python train.py --n_layer=18 --d_model=96 --n_head=4 --n_kv_head=4 --head_dim=32 --d_mlp=256 --vocab_size=4096 --activation="geglu" --norm="layernorm" --norm_place="peri" --norm_eps=1e-05 --positions="rope" --rope_base=10000.0 --rope_fraction=1.0 --qk_norm=false --attn_scale=0.177 --bias="none" --tie_embeddings=false --parallel_block=false --extras=["capped logits"] --init="uniform" --init_std_qkv=0.0661 --init_std_o=0.00955 --init_std_up=0.0661 --init_std_down=0.00675 --init_out_by_depth=true --optimizer="adam_variant" --lr=0.0019 --beta1=0.9 --weight_decay=0.051 --lr_head=0.00583 --grad_clip=1.0 --warmup_steps=358 --schedule="wsd" --decay_fraction=1.0 --decay_shape="sqrt" --final_lr_fraction=0.1 --batch_tokens=8192 --seq_len=256 --doc_mask=false --train_tokens=93270000 --steps=11386 --dataset="wikipedia_en"
Each number is 500 + 25 x the weight over its row's rms, rounded and kept within 0 to 999. Layers, rows and columns count from 0. Numbers have three digits each. The size before them is the row's rms in percent of the matrix's.

# up: layer 13 MLP up, 256x96, rms 0.0955, rows 218-255, columns 0-47
# down: layer 13 MLP down (transposed), 256x96, rms 0.0782, rows 218-255, columns 0-47
# gate: layer 13 MLP gate, 256x96, rms 0.0965, rows 219-255, columns 0-47
up218 104:490462490497533529500462520510525487513518485484469492493540474525574474521546502474491473529525503521516526523514525558521458489472505498533519
down218 102:503478582546505507490510482502444498489495500517494534494538472500488496489521483482522538492489507513524515538495439506491506519526493479502466
gate219 093:494484509586516459478512499528496490501501503546530483503498513519518512473463506485505459517506492518474490514480519511502519497485491487470500
up219 098:465515508482503474518505483529526497510434483537448488453510515530521521536504508499512525526513494542497473488494483496513508532484523477489479
down219 101:515501510495502507530511497511483510520485526509491544525503498515489485503509465512482512493477475522508483511436465526481472498512484526483489
gate220 108:502476507508508469511511459552512534520494508446497484511444518523496516493486464560507462542483501503477536471499497497487535526493469475507499
up220 102:458467522535529511543517506508496478486473490500458534475535496439485512501517536508454513481501449564510526507526526483535455486488520488507472
down220 103:512506497507549509487470500520488528473533533503506500451494484496449505507474478493527471518479514518469535512468484496464482458491460484548521
gate221 099:517487526527470534498508520515464509525468466510505490507476522470495503470524529519489462520466493479494500466481535516474507516545515497569518
up221 097:514483528494524495488543526506491501510529526504491497519473493509451542465497495494527523429500531492484481539516491516473490534552465505472485
down221 099:482478514485512493485486526507517493521518538475450508509485506509460488497464504492527491484487512502477473500473503503498497485509501483501505
gate222 099:510505488466541491519531513519527538477478518546481469483504447487486510464494510439519508503519516465537517504522488495474528497527482481497529
up222 103:523505471511503549491507522497501533529512510524471499475530518509496476564518522494484482462480498485552510506504496523527489433457540517481492
down222 105:482472507499518517476509497507507478530517525461460508510471507540487509544517518487492508509524526503490494477483495524479479466486502505509532
gate223 099:473474460559512522513491488527475501480500531549542482509495499512471579488475521441515479510520486460512471490469499489464476501510502503478482
up223 092:508496475507508533485471480491530448461508531492475484542471493496532469477494502531517513463515490479470488479501520520503496526508436517504447
down223 097:505517498479513484522466505462512509591491456527490479509519479514509470461505502506489470500474540488521526485481516471493485511500497492437524
gate224 098:522471501531523492530500480512506499485520559463529490509496474537462513473536534487522491489479517543472522490479515540503511472537483523516513
up224 102:477508510523492480432475501522531471512559471484472513499521439488455452475493518519516493507486480443479485473522499497531528531482483508501518
down224 097:498490564521461498506559517494503530481498531471480494469415494460487562519514499516515456480503460523485547487520518481518483461496478507511513
gate225 101:500533507479540506514522464560495538494527497500466505523466483505507539481496496499502468487499487540461551510516493468534515516451510493494494
up225 106:504509514471508529543515522501517439528472517544481536518472497526520503473507522509495495479547525533505489474502528517528516494494509465522505
down225 101:502520531521453504490506523496484520467502478489497498464500504514482480533488479480502535501511482492517540490515508484489503474437510508551502
gate226 100:521545538520486494481530471487532500502500519496516520538498497475563525487474494491544514512483514489493518449485476529465517526475502511499505
up226 102:540548494503475521490462477464518529515492516537508498495485547518469482532520550448518513482487469496507483460516484462540509452472519529504488
down226 098:472514497470452514519469532497497525529485482516472478445493505523503461485529516502543447502531505458523481489531508510483527512518493483479557
gate227 103:450513476535517479543488482514520495511536506488480456492531507516506502484503513548497519455504485467496531506518504502528478501478487518491516
up227 096:512453485477552521486520505495500512505532534529532532467533476479471522489437508473474513501532549518517494490451552523474482510514474511516511
down227 099:517504563460481497504500447499505529525553531528505494506511488534523509498456499491475527510506521495525541497482465483481489445473508481500510
gate228 093:471472496485489547507493475490529472493529510506454499545524481531515514481476503562482494475504479490514502499466530514511483497459463451486478
up228 095:526470529506468478503497494531495489440496503480542513530486502461511482465481501478505491504503491506469516508498465491527511477510534537466486
down228 093:513537476458500488487497478502501507500474505524479500513495508507473456520527462491502521500486489523470509448520484476489519544535494515544519
gate229 100:463526503528485504536501462533506501482486497475451480511571472518504541482515515472500467477461532480495535483488517500529469458514514488525510
up229 103:506506487518512541516483503460492480516451522451509523488524499477508477492503554455511471473524527539473499527514501456474491471517477502481479
down229 096:496528457454489495458518486507480513462528484470492527508482510531508457491526532527498533491511482492501496453509482521503480494503516516556524
gate230 097:469517518469536481546483456506542485503489500504482535520533519475507499513507498491544517531526464454502498503476512478524514512491487506543477
up230 104:503457485504508455505491556469516485510528500469507505526493484533487454457451488477486529479534478479511491503485534515513488473496495493511523
down230 105:518489485520538545527482518470492510528508492482487513525470489479488452495535499525482527482525496506484523537503472519474490528534481501476538
gate231 101:478510489464528494522472526513511501538475464478534461491520485480506494477464505487544495538486515477496524515509516521543498494511546449458509
up231 103:518474527484501513487490544474477522495451474440528502498485499500548529443525504502534538515510514481514541502508491515481490459550513467482502
down231 104:535527503512527525537513512506488504508490488497503505510498502499478495488479450465502484568482518489479506559509469509544514525494456524468474
gate232 097:454459553474572491514498501519518473505524509510515491490476500502498519468519533487544512514499495512468528502540493498500520529493519544529512
up232 107:470499513518482468481554467512526531475514464474466519480526460478499482529510513491518508539482469495544502490464519518522506492468482497515517
down232 106:477490502496481496531517491514511517492492476473506481451517491507474477491523493485498558466544505465517442473490537501508470477480475494515534
gate233 100:505506500515525478500479492486476503461509514478469461526509492489468566501505487472495521569468541518501486472510507494528516491513471465469521
up233 092:525517497454490488500482493488469495508536517550482523491472528534479501541462504513467506457499497508503526487484523465498485463529466486491477
down233 092:483529476481496512494506515469532491538482479513488505490536472477501498498464509537544522496463489552526483496510544480504509491492465560491492
gate234 102:503500468484496461497496493462515494501505485514479548487507455511485493468493481510489470458562502512438523489506528521494553522494448509523503
up234 104:489548490480506468463522507492460476489446486506530488471522516525473511484457536502500513537512486455558509473507508486512521478552451546489518
down234 106:544472515467441493506516539512502484528491497541497467500532454471518530479518472515506485517498488523494486533498482483481535551513510498524477
gate235 089:485465502485491516500500447502519483488540505489476487527515492467530484499483515530516487500468485498465494469530520510539509522534470472520512
up235 089:487503475501545486479531497462567495501495514467508471496466478417515484505482512534492493518468532512525500502524466485543491477514480486510482
down235 090:509504544515520460518506519525450480535512476529482502501525499528453493485490462515505476500533522508496494527543540467540514521489521464506514
gate236 103:489499480506482473463483504515480468498535527547497461504471497476480570501537515504470517494518510478448516514512534500523512530503496502525445
up236 107:467501478473521440496460499502534469520522528467525500496487495477508490502506495519494499466521526532464493504494496454502513514468438505501501
down236 104:467521467500505462504541529529462506445474470489514496497475484487494482501484508498545492518507486497531510513495517488505498495449469548505574
gate237 090:513499514506473537508491473494471505510501482502488480502475544491492563464493469524513503559521534539508472527472471528483513535485527479479531
up237 087:490546507508445504454515517506483469492501512454517498495488511520522480549468507472486491524508508482539536505472442513484523506526522494474499
down237 097:550478497522540485494505483505483495490476520526491469522513505498497506485496508511498525492492511532508542544497404512501508504525524484537487
gate238 100:495492513527552511504491485524479519467478547489477574521499499512514474503493504501512536471486493494513523452468522505551473495455529504539506
up238 102:507474507551471443499485531514525483529501482527530443506482481485506539524457495520495475533518501519531508465482520541494458490525499493499523
down238 103:483499446464530496518488488489504507491553540497542541517490514507478415474488492494512491473528489481500506473520498489539480482486490524497517
gate239 098:495495498484509507531542472468525502519526497488540475477515489496538496462486497535487476475468517536517486521496499508463507524521501498549499
up239 097:488517531520505516519476527489491484511498524479491465468467510480523528502476507503505400536480482515548484505496459488512484488499507479503529
down239 102:470519487515501534490502554496470483525507557488502503498498532508523518506516539504489496510488519490526472532488465493479444471473478509459469
gate240 103:479487553527498489475486487508480515513486488485521456509525527493521491494530537512524505493530513524479550451586521476503513494509475497512506
up240 103:506505504523528527477492447497511476501472478502502475444518492477534547539484493461497495507506508445513456476496466536533496487511499532496510
down240 103:479487495482498538495502460498450489498484506472578521457549467504455484499547494506516547490471477487491492472470527504508515537482450505542506
gate241 110:502490512554509473494509507568488500515520493469515481493472484456541503511501482505555481506541508475482508501456516524540515552477496532496479
up241 104:495480533507486491459538539481527533432494508481511515534524534522512478537495485487475506489523535515493463509488542483458568530508529547476504
down241 103:489506593515504499507474520502485538501509537549492463481522545502509475480468515472491558501470492508505465517488470488520513525475539483491514
gate242 104:484499533478496468501502496519535495497501534494496475458521516484467505506495521502497526499476490432510493464506536528523553526496525473509464
up242 112:485469500480517510509525460509476547506529520495492496488488445515479486478536473487498507543535489507492531504517498508514478477496446474473488
down242 111:500489527517566462493511472522488512500508513491518480513543484485494541518555526550523536502459484453542516493458503454495494493462542501501520
gate243 086:474514512501471513488530463485495503493493436526477505482531514541498473458495557557494488474485508514474522521540538510504531535537514497534481
up243 092:551450466503515484482537496493454477470514526540519473478528518470525494489538492507476504474527475482552443516499545501519484485530488527501525
down243 096:524480562559508526520473490526530513480454468487517529459453496482491543473530499524484500522508561533478519540478456548470487515484499501493489
gate244 101:536472501485485483533491484495514499468506469504490469461493518442499503525510490509518455482494516484523531486515513513492507506481547475525483
up244 101:479519476510513487541532494507537495438493494463482512505502493525518506496556463524502497430527501533472471519522521488492492453481460504514545
down244 098:535472456542475541511510537501488506477492499524528481490451541489463558472492492489488485528505545501517493513512481548516512498485503519482496
gate245 096:531523506492523510531501543546473508490486479507527528468531476515540471508542512539516459538495482458538513487505556554447501509463504498510489
up245 099:511546483485496485464493532533522490483524488493461527491492468510480560512501509509499550502513537476507444470467508463470526539527481484516485
down245 098:492519500470480503459530470511508477498475542473474488504522533452498469499507521473530494513484511480470526501462498499484485491537471577460476
gate246 103:479424472545502473528511484493485452539504538518507537485547492461504472474507486513494493475519499533494527519482527512514538534459492475494521
up246 109:498466494522479495513485472485486536525502511487507506529534534504483457510504494476523473490539518527505544466520502501475477546519550496546482
down246 112:497489471526476521517475459529466525502527511501465477476480528535464527490492487511503535473496472513507465543470484502484462526503544512474472
gate247 095:479479569526520475482473486506509485459473530516477516483511502489480565458509513521540509434492500537508487477515509498478503487494442516532519
up247 106:486508489428524504512507501491513527497483491506450498505504521547458520505475519482510512448506494537500533533502518475505489537482494487553487
down247 106:509542525507535511485529462474485524508458466474483538528502496516495522521496495523523511474475536478527512513517477513458517519487512504489511
gate248 091:463528463471487490534531477470462490486534521468494481486504483529526477495473545497516526526517527510474546508464507488526468517483471504539493
up248 097:546501511490477510512534529542497472467498476522517535507516497520532484485502522482569477517462496475493497498518517506520559552508486476505457
down248 094:492496517498524501504500499494503506445525478481505498495524496537503474522496490470540521517506430489520531538538511510479466429488491508509539
gate249 098:486490484491494511540547486531512519513475506498505494491473527511544484486513503479519523490516538514497463489488491464531506568506481514520482
up249 101:520490529436490512512517493472474500523521520465502502521458485516473446522518515473478508494510515495502494517486524511480491498506535514523486
down249 104:482524528500533475523494477542505492447493478518485439493521503569461493503453484514494521488495482461515525470505552504479486503465498506457521
gate250 097:478518526472470506555526470488486494501488475519475478485506499484527528467459494508492490507446531474516547499505561514521504539531451449524495
up250 103:519498529529514490471461515505504516488493494530509510467525491500522505474483471509507524418496500513506512463500523534543524490480507450531488
down250 105:514479523513569495496486517516496502458469512474529515535499468505502511517514499470511546511510493535516505506532463450500484507511497513459459
gate251 103:502491535536493522469484501479579491522515515473496539468486508508520479498500482535528535487531537461476546494535550530485485475492497477514499
up251 099:486493508486484542495486470502501481535490508513508545538528507510486507496500504473517516416496486536481516505495513532507501474519454497516461
down251 095:488538486485514495536521470485429493507547482491480506532436470488522507487538491491513481498497533501524526528533501519518489559553494506495506
gate252 089:500464509497508466519499511489468459528476507534497536503508536467520542510523485447510481511489513485520488540526474514466547479488563481483455
up252 090:492532486498468548472490494471469500501492528501542525549462541528536487477485516496506490523503483527522504520435453467501480521479482476487523
down252 096:536497539546545516519531499510520495469499511523499509529503506495481483504511538474514478502506495480529524543504416511484517554512508463498475
gate253 098:488517539514505501453505479478494546488493489526493503508461490490541529504497510480509455474492531509493468514511484499501456509486490527530537
up253 096:509529494512554501515482490480480532479470522519521524461481493492477483472497552489504464493493469509459525502493470456483515482462458501533535
down253 095:526502518506453526512535539530486470484484501508495521472534510468505482509530517477506521517493547530495451464511472508534523511532494522473475
gate254 101:501472520497487493488510481536462512516517510471485488498462471486465480515515501504529478517455526488556503510486494525498513511492464470536491
up254 096:507542526476494468509492472483516484483492500490487485513486463480463576534527541488544502532498545531530464504474533510478548477519509479525456
down254 092:495509506529518481494507478525513486533523507491490493480446442489481490475505508518520486494506529471475463485486526496510507524512498491475550
gate255 102:473487519482533511519516494525513536512498513496462527493500474519488528513503507489508481484496504532464438499468492509474563477494444514490520
up255 103:484506525480498454501520518530505498496557498480509523433505491511481432544517479491455486551477486477500475482502520508517473504503510499529504
down255 097:544458479498528518433501509505506484480493493521515489500497514477545519510491580467543494512502506518520513491490536485484515485514493510505502